Part of a small language model's weights: MLP 2048 GLU, no biases in attention or MLP.
Each number is 128 + 24 x the weight over its row's rms, rounded and kept within 0 to 255. Layers, rows and columns count from 0. The size above them is the row's rms in percent of the matrix's.

# layer 5 MLP up, 2048x768, rms 0.0728, rows 179-209, columns 384-415
size [ 97 105  92  99  97  94 118 105  99 102  98 102  99 104  94  93  96  92 103 103 102 112  98  85  93  93 101  97 105  97 101]
[[110 121 179 123 133 158  96 116 144 123 169  91 169 112 161 137 104 136 138 101 152 106 149 137 154 102  95 144 112 128 149 109]
 [118 127 128 116 133 142 160 145  99 112  97  94  95 108 134  48 122 141 132 109 118 133 141  77 155 127 167 138 114 135  74  98]
 [153 111 149  95 121 134 161 166 119  87 114 132 128 148 126 172 132  92 118 149 122  96  92  96 132 124 147 107 155 151 166 104]
 [142 111 143 139 120 138 101 156 119 142 110 165 140 204 144 147  93 111 106 143 143 126 121  61 171 157 155 138 119 146  83 132]
 [120 140 106 115 147 123 120 114 124 139  99  93 107 134  91 114 109 155 155 134 114 159 131  98 135 110  99  96 147  96 155 133]
 [136 119 134 182 140 114 123 112 126 119 113 132  98 143 142 101 163 119 150 138 147 133 142 203  85 128 170 128 130 120 133 103]
 [130 125  96 100 122 149 122 189 116 134 163 110 100  66 141 157  86 152 116 141 129 151 117 149 149 190 120 143 165 155 124 151]
 [119 112  97 124 138 150 108 147 142 128 136  99 162 158 185 124 127 117 147 149 148 124 112 114 117 146 108  94 125 110 144 117]
 [102 143 161 156 107 123 150  93 123 138 169 115 126 115  85 127 137 134 119 133 126 114 102 111 189 117 101 116 136 161 177 137]
 [ 90 180 167 105 108 123 158 131 128 156 126 137 130 152 142 125 127 103 107 207 129 120 110 182 129 156 147 145 146 134 130 129]
 [ 68 115 161 146 146  86 104  92 115 121 114 161 118 144 112 147 127 161 108 120 113 159 100 144 154 177 130 112 121  98 145 143]
 [134 124 112 137  87 181 121 126 115 143 106 155 106 160 127 154 124 121 153 138 125 158 150 146 121 163 126 140  78 142 141 133]
 [186 111 134 144 143 159 113 139 107 133 105 178 113 142 148 135 114 117 115 170 118 113 118  82 153  99 158 115 157 147 144 146]
 [120 142 117 149 150 129 143 114 108 112 103 148 126 140 139 106 138 137 109 149 136  98  94 147 129 131 101 120 119 125  97  89]
 [144 133 139 117 105 138 107  99  81 116 158 166 166 123 106 139 109 128 152  83 153 109 127 125 115 119 113 101 155 115 137 109]
 [178  84 134  99 135 119 140  92  89 122 123 152  97 139 120 113  70 147 147 177 112 131  95 138 114  98 101 135 125 124 143 105]
 [146 163  99 162 148 107 125 110 146 129 132 103 147 183 142 119 125 134 162 114 101 109 143  88 137 117 192 166  91 116 140 138]
 [144 130 134 115 104 103 146 133 118 136 172  96 121 194 145 149 100 120  95 136 166 115 110 123  95 127 116 118 153 118 115 153]
 [103  99 135 141  85 124  73 136  94 123 120 127 103  95 160 111 117 128 141 151 164 154 130  98 111 111 178  99 112 131 141 113]
 [113 127 165 125 127 158 109 138 159 114  96 122 163 139 150 122 124  96 132 115 138 115 105 141 143  93 143 149 153 105 131 138]
 [117 162  80 135 138 124 130 101 115 121  92 156 105 130 148 156 126 128 130 118 135 118 102 146 110 146 118 134  99 118 129 168]
 [122 123 123 174 134 172 129 110 152 136 141 115 118  94 163 125 127 115 137 109 108 158 150 121 159 109 148  91 139  74 132 145]
 [147 134 146 112 145 160 100 169 164 140 118 120 139 127 125 162 143 116 141 132 138 125 162 150 109  89 154  89 147 161 133 126]
 [109 132 119 117  99 109 128 131 135 128 122 109 149 108  79 152 117 142 146 131 106 152 150 114 131 138  74 149 110 139 148 155]
 [134  97 140 107 171 133 107 108 112 134 130 123 135 133 132 138 154 125 110 135 116  90 155 107 151 128 176 113 133 147 155 121]
 [144 128 129  91 126 146 157 152  99  91 156 135 160 144 145  83 171 127 103 174 118 120 133  97 112 145 157 134 127 124 136 147]
 [111  85 140 146 110 160  99 149 105 145 129 131 146  88 112 166 144 124 125 133  65 135  92  98  90 115  91 169 142 132 125 137]
 [148 153 129 133 134 101 155 137 147  90 137  78 107 131 158 100 138  88 125 138 124  94 129 111 113 105 145  92  97 126 114 112]
 [124 146 110 126 100 121 130 157 145 129 153 129 171 139 121 128 143 141 128 125  96 131  92 109 124 136 136 134 125 112 132 157]
 [141 107 138  85 157 118 110 185 124 130 121 145 150 143 121 164 142 157 167 127 119 133 126 151 112 121 135 102 117 111 128 114]
 [140 133 114  97  94 187 129 126  94 115 107 109 112 154 141 124 107 128 108 131 133  86 129 118 126 150 176 136 122 116 103 146]]
# layer 5 MLP down (transposed), 2048x768, rms 0.0682, rows 179-209, columns 384-415
size [ 97 103  95  99 100  93 107 101 101  96  95 101 103 104  87  95  88  93 103 103 104 112  99  89  98  96  99  99 102 101  97]
[[146 157 144  90 139 140 131 121 130 145 153 151 117 115 133  87 141 151 133 118 112 135 167 136 125 112  99 158 128 138 153 159]
 [173  91 155 176  82 127 169 134 125 170 103 148 138  94 145  93 107 139 156 187 114 107 126 122 116 129 113 126 125 108 118 124]
 [111 136 110 174 135 181  83 152 135 155 138 128 162 121  96 134  75 133 136 119 130 139 137 144 117 120 165 128 113 158  92 123]
 [122 121 137  77 147  97 114 111 119 124 160 112 150 102 100 151 128 148 118 126 160 138 104 108 104 113  88 136 131 135 129 134]
 [138 139 128 134 143 131 168 202 112 163 130 108 167 167 145  86 101 122 118 130 143 153 100 119 111 136 120 121 129 166 112 173]
 [117 132 124 150 140 129 107 109 151 108 136 128 135 121 159 134 123  78 118 128  91 165 135  78 115 173 120 127 106 132 156 119]
 [101 120 144 119 118 122 158  95 109 118 145  82  93 172  89 130 120 165 132 103 107 117 136 127 118 163 114 141 136 174 141 125]
 [145 139 118 108 132 119  99 149 138 131 145  94 160 125 105 114 110 169 143 148 132 150 131  90  99 145 102 160 131 114 138 153]
 [167 125 126 160 166  86 103 167 109 103  74 169 137 138  82 116 115  78 131 147 133 126 139  98 152 164 133 131 135 108 149 117]
 [ 77  84 118  94 143 103  80 135 138 154 140 135 153 160 182 148 132 115 126 109 162 108 152 142 122 136 117  99 134 114 109 105]
 [124 102 141 108 127 173  91 180 141 108 115  99 130 107 131 111 122 104 124 151 113 122 142 154 153 130 127 119 151 144 115 119]
 [139 145 160 117 150 128 141 137 158 136 141 118 144  73 133 165 111 173 145  93  95 133 121 158 155  68 134 156 149 148 129 125]
 [105 156 168 107 119 151 115 143 118 109 136 100 157 132 166 150 126 129  93 147 111 161 116  75 147 140  95 149 137 144  86 138]
 [115 161 134 140 156 136 107 101 172 135 112 146 116 112 135 116 177 152 140 150 151 150 142  62 122 122 151 130 120 132 180 103]
 [129 125 180 115 137  95 135 107 131 105 127 119 117 101 111 132 151 160 108 157 132 119 129 140 143  99 161 142  92 126 111 155]
 [129 176  90  94 136 161 143 124 150 129 122 151 141 130  87 142 172  51 127  96 122  99 158 141 147 175 144 125 124 126 103 120]
 [150 138  89 108 121 137 155 157 119 153 138 163 154 169 128 157 123 140 156 144  95  83 126 155 133  99  94 112 143 122 194 109]
 [132 145 101 124 113 109  95 125 190 112 106 161 107 102  98 132 102 113 110 121 140 144 143 130 107  78 124 151 120 129 106 111]
 [106  92 138 133 110 147 122 124 134 121 170 156 147 131 200  96 145 137 108  80 143 137 135  95 128 110 139 160 128 152 113 149]
 [117 178 143 126 143 156 127 125 146  99 148 145 106 140 140 175 159 132 124 114 144 125 109 111 144 103 135 126 142 106 114  77]
 [124 131 121 146 105 133 117  81 118 117 118  95 123 157 151 138 117 153 154 120  80 126  72 132 137 159 125 135 149  91 131 157]
 [106 132 124 104 128 121  88  71 161 138 154 109 115 123 168 100 105 127 143 157 125 123 152 138 129 114 111 118 104 119 136 109]
 [126 146 140 110 119  88 145 155 175  91 137 127 117 136 153 127 142 136 119 123  88 116 133 124 143 117 120  86 122  81 157 140]
 [125 156  99 167 127 139 131 144 125 169 129 116  85 103 127 128 129 104  77 131 136  96 122 120 148 128 126 118 143 157 102 117]
 [121 172 124 154 125 154 169 144  88 146 136 167 107 135 135 106 109 107 128 124 113 131 135 133 157 138 126 167 133 154 141 124]
 [124 124 133 121 108 120  96 145 153 167 116 106 156 132 106 134 164 164 147 131 150 159 125 124 180 122 105 130 159 105 158 132]
 [127 131 109 125 126 167 119 117 139 158 121 157 147 104 124 143 151  89 128 134 150  92 181 152 129  94 145 120 161  81  89 106]
 [ 88 121 116 129 102 101 140 131 135 166 107 131 163 102 111 138 158 155 136 164 148 116 144 125 136 121 115 138 148 141 128 182]
 [125 122 117 108 109 137 142 129 129 139 135 164  69 107 116 133 167 142 126 114 121 152 181 143 112 126 129 131 137 137 158  98]
 [115 122 124  67 142 103 138 124 143 104 110 133 117 143 145 134 123  93 150  99 113 130 142 137 153 159 133 146 110  71  69  80]
 [146 133 132 188 158 101 111 160 156 146 163 157  98 103 173 149 117 130 109 132 140 122 126 169 145 137 139 119  58 155 130 127]]
# layer 5 MLP gate, 2048x768, rms 0.0737, rows 180-210, columns 384-415
size [103  97 102  98 104 105 101 101 103 101 104 101 100  97  97  96  98  99  97 100 123 101  90 100  99 103  99 104  99 100  91]
[[143 135 126 128 143 100 149 124 121 116 137 158 147 130 140  92 130 155 189 137 164 159 141 147 130 138 132 152 128 145 178 163]
 [111  77 100 122  99 160 175 115 121 110 149 121  89 125 104 130 130 133 149 147 146 117 132 107 108 117 120 135 150 149  96 123]
 [164 139 104 129 126 138  96 160  95 142 147 159 157 130 141 157 100 155 138 148  95 115 144 141 119 137  99 135 162 128 135  74]
 [ 82 126 149 103 112 138 114 110 132  56 143 124 159 133 162 133 166 134 122 126 130 148 151 131 124 139 143 130 130 112 174 124]
 [158 137 143 128 137 136  88 100 104 100 167 102 125 156  69 114 126 123 138 113 138 130 106 117  89  98  87 142 159 152 100 128]
 [118 113 112 125 158 139 124 148 157 115 163 141 126  74 163 151 123 156 137 118 129 131 111 113 155 128 114 146 167 123 115 110]
 [141 162 110 139  95  76 171 182  94 110 153 119 141 127 159  69 103 176 125 150  86 125 175 127 109 139 130 165 111 127 122 123]
 [133 171 149 157 135  91 103  95 148 124 137 132 131 106 139 101  95 115  89 117 130 135 157 144  86 127 156 131 126 141 150 119]
 [ 92  93 142 154 112 111 114 178 191 129 136 146 138 125 177 118 132  82 118 146 131 143 127 155 104 127 170 191 102  72 136 145]
 [143 142 115 142 110 111 138 150 134 144 155 117 114 124 124 132 135 153 160 143 122 127 159 151 170 132 124 109 189 140 122 102]
 [109 135 106 149 129 151 146  83  83 154 163 159  95 186 106 122 121 130 127 118 142 133 118 123 184 154 109 165 115 186 129  68]
 [101 107 150 134  94 104 121 122 155 101 115  79 133 153 118 160  90 127  98 139 137  99 129 131 108 133 111 109 135  87 126 170]
 [148  95 142 105 125 121 119 142 154 130 148 106 155 101 114 130 126 136 106  98 163 111 108 106 118 142 134 103  91 119 167 133]
 [126 103 177 108 116  97 117 140  88 113  95 119 106 104 113 132 133 142 113 127 175 121 111  96 131 122 144 109 155 105 113 148]
 [119 148 132 122 122 169 172 117 105 107  96 112 109 115 106 108 109 180 105 160 134 119  98 127 141 125 129 134 135 104 122  81]
 [120 130 122 105 101 121  89 131  99 127  99 147 139 139 130 135 102 123  77 145 116  95  97 117 153 143 111 137  95 120 115 115]
 [125 148 154 121 148 127 111  94  95 120 131 135 140 101 122 118  94 107 128 154  87 126  92 151 122 173 110 145 116 105 129 114]
 [157 106  76 122 166 115 141  96 153 148 126 142 134 123 146 150  78  91 143 146  75  99 119 186 125 116 111 114 208 186  86 112]
 [131 130 145 107 102 110 147 130 105 125 117  95 107 140  76  92  98 155 129 134  86 143 107 118 116 117 135  77 117 126 110 138]
 [134 105  93 124 124 170 154 173 154  98  83 128 122 112 168 147  75 113 135  99 122 156 130 160 162 131 124 121 161 119  88 135]
 [139 155  86 152 116 139 129 187 144 112 114 137 141 138  98 137 116  85  99 147 108 144 122 148 135 141 155 145 147 163 103  76]
 [113 159  84 129 151 145 124 112 143 125 122 129 111 158 142 152 121 137 139 124 131 111  97 134 151  96 132 129 144 125 148  78]
 [ 98 148 111 143 144 121 102 118 104 102 138 151 136 131 107 151 121 155 112 131 109 186 111 131 136  88  85 166 149 156 106 156]
 [123 152  99 102 107 157 116 118 123 118 134 113 143  98 114 106 103  76 126 105 123 143 140 107 187 138 104  96 168 196  90 139]
 [118 123 130 129 119 169 145 121 193 165 146 129 133 147 119 159 140  78  70 158 139 125 110 131 133 148 120 135 145  99 119  91]
 [109 161 150  98 137 169 113 124 144 145 150 110  78 114 118 137 148 109 151 108 121 137 141 161 127 143 114 123  90 119 105 135]
 [111  88 130 120 125 132 136 139 108 103 109 132 158 143 121 119  97 123 153 111 112 132 117 137 143 184 149 139 142 137 109 144]
 [152 120 114 147  85 122 186 138 120 134 147 155 147 120  83 141  86  99 112 120 141 139 129 125 120 126 132 130 127 110 127 111]
 [142 110 138 130 116 146 126 145 116 105 136 109 131 151  99 104 111 135 121 139 138 137 113 105 140 144 121  99 138 151 174 116]
 [123 136 131  87  96 118  82 137 132 166 139 128 124 110 150 129 106  58 117 120 152 129 130 158 101 119 120 123 111 117 124 143]
 [131 129 106 146 139 128  69 129 111 122 126 153 132 123 188  73 143 103 104 120 143 166 146 138 129 130 100 124 121 143 119 102]]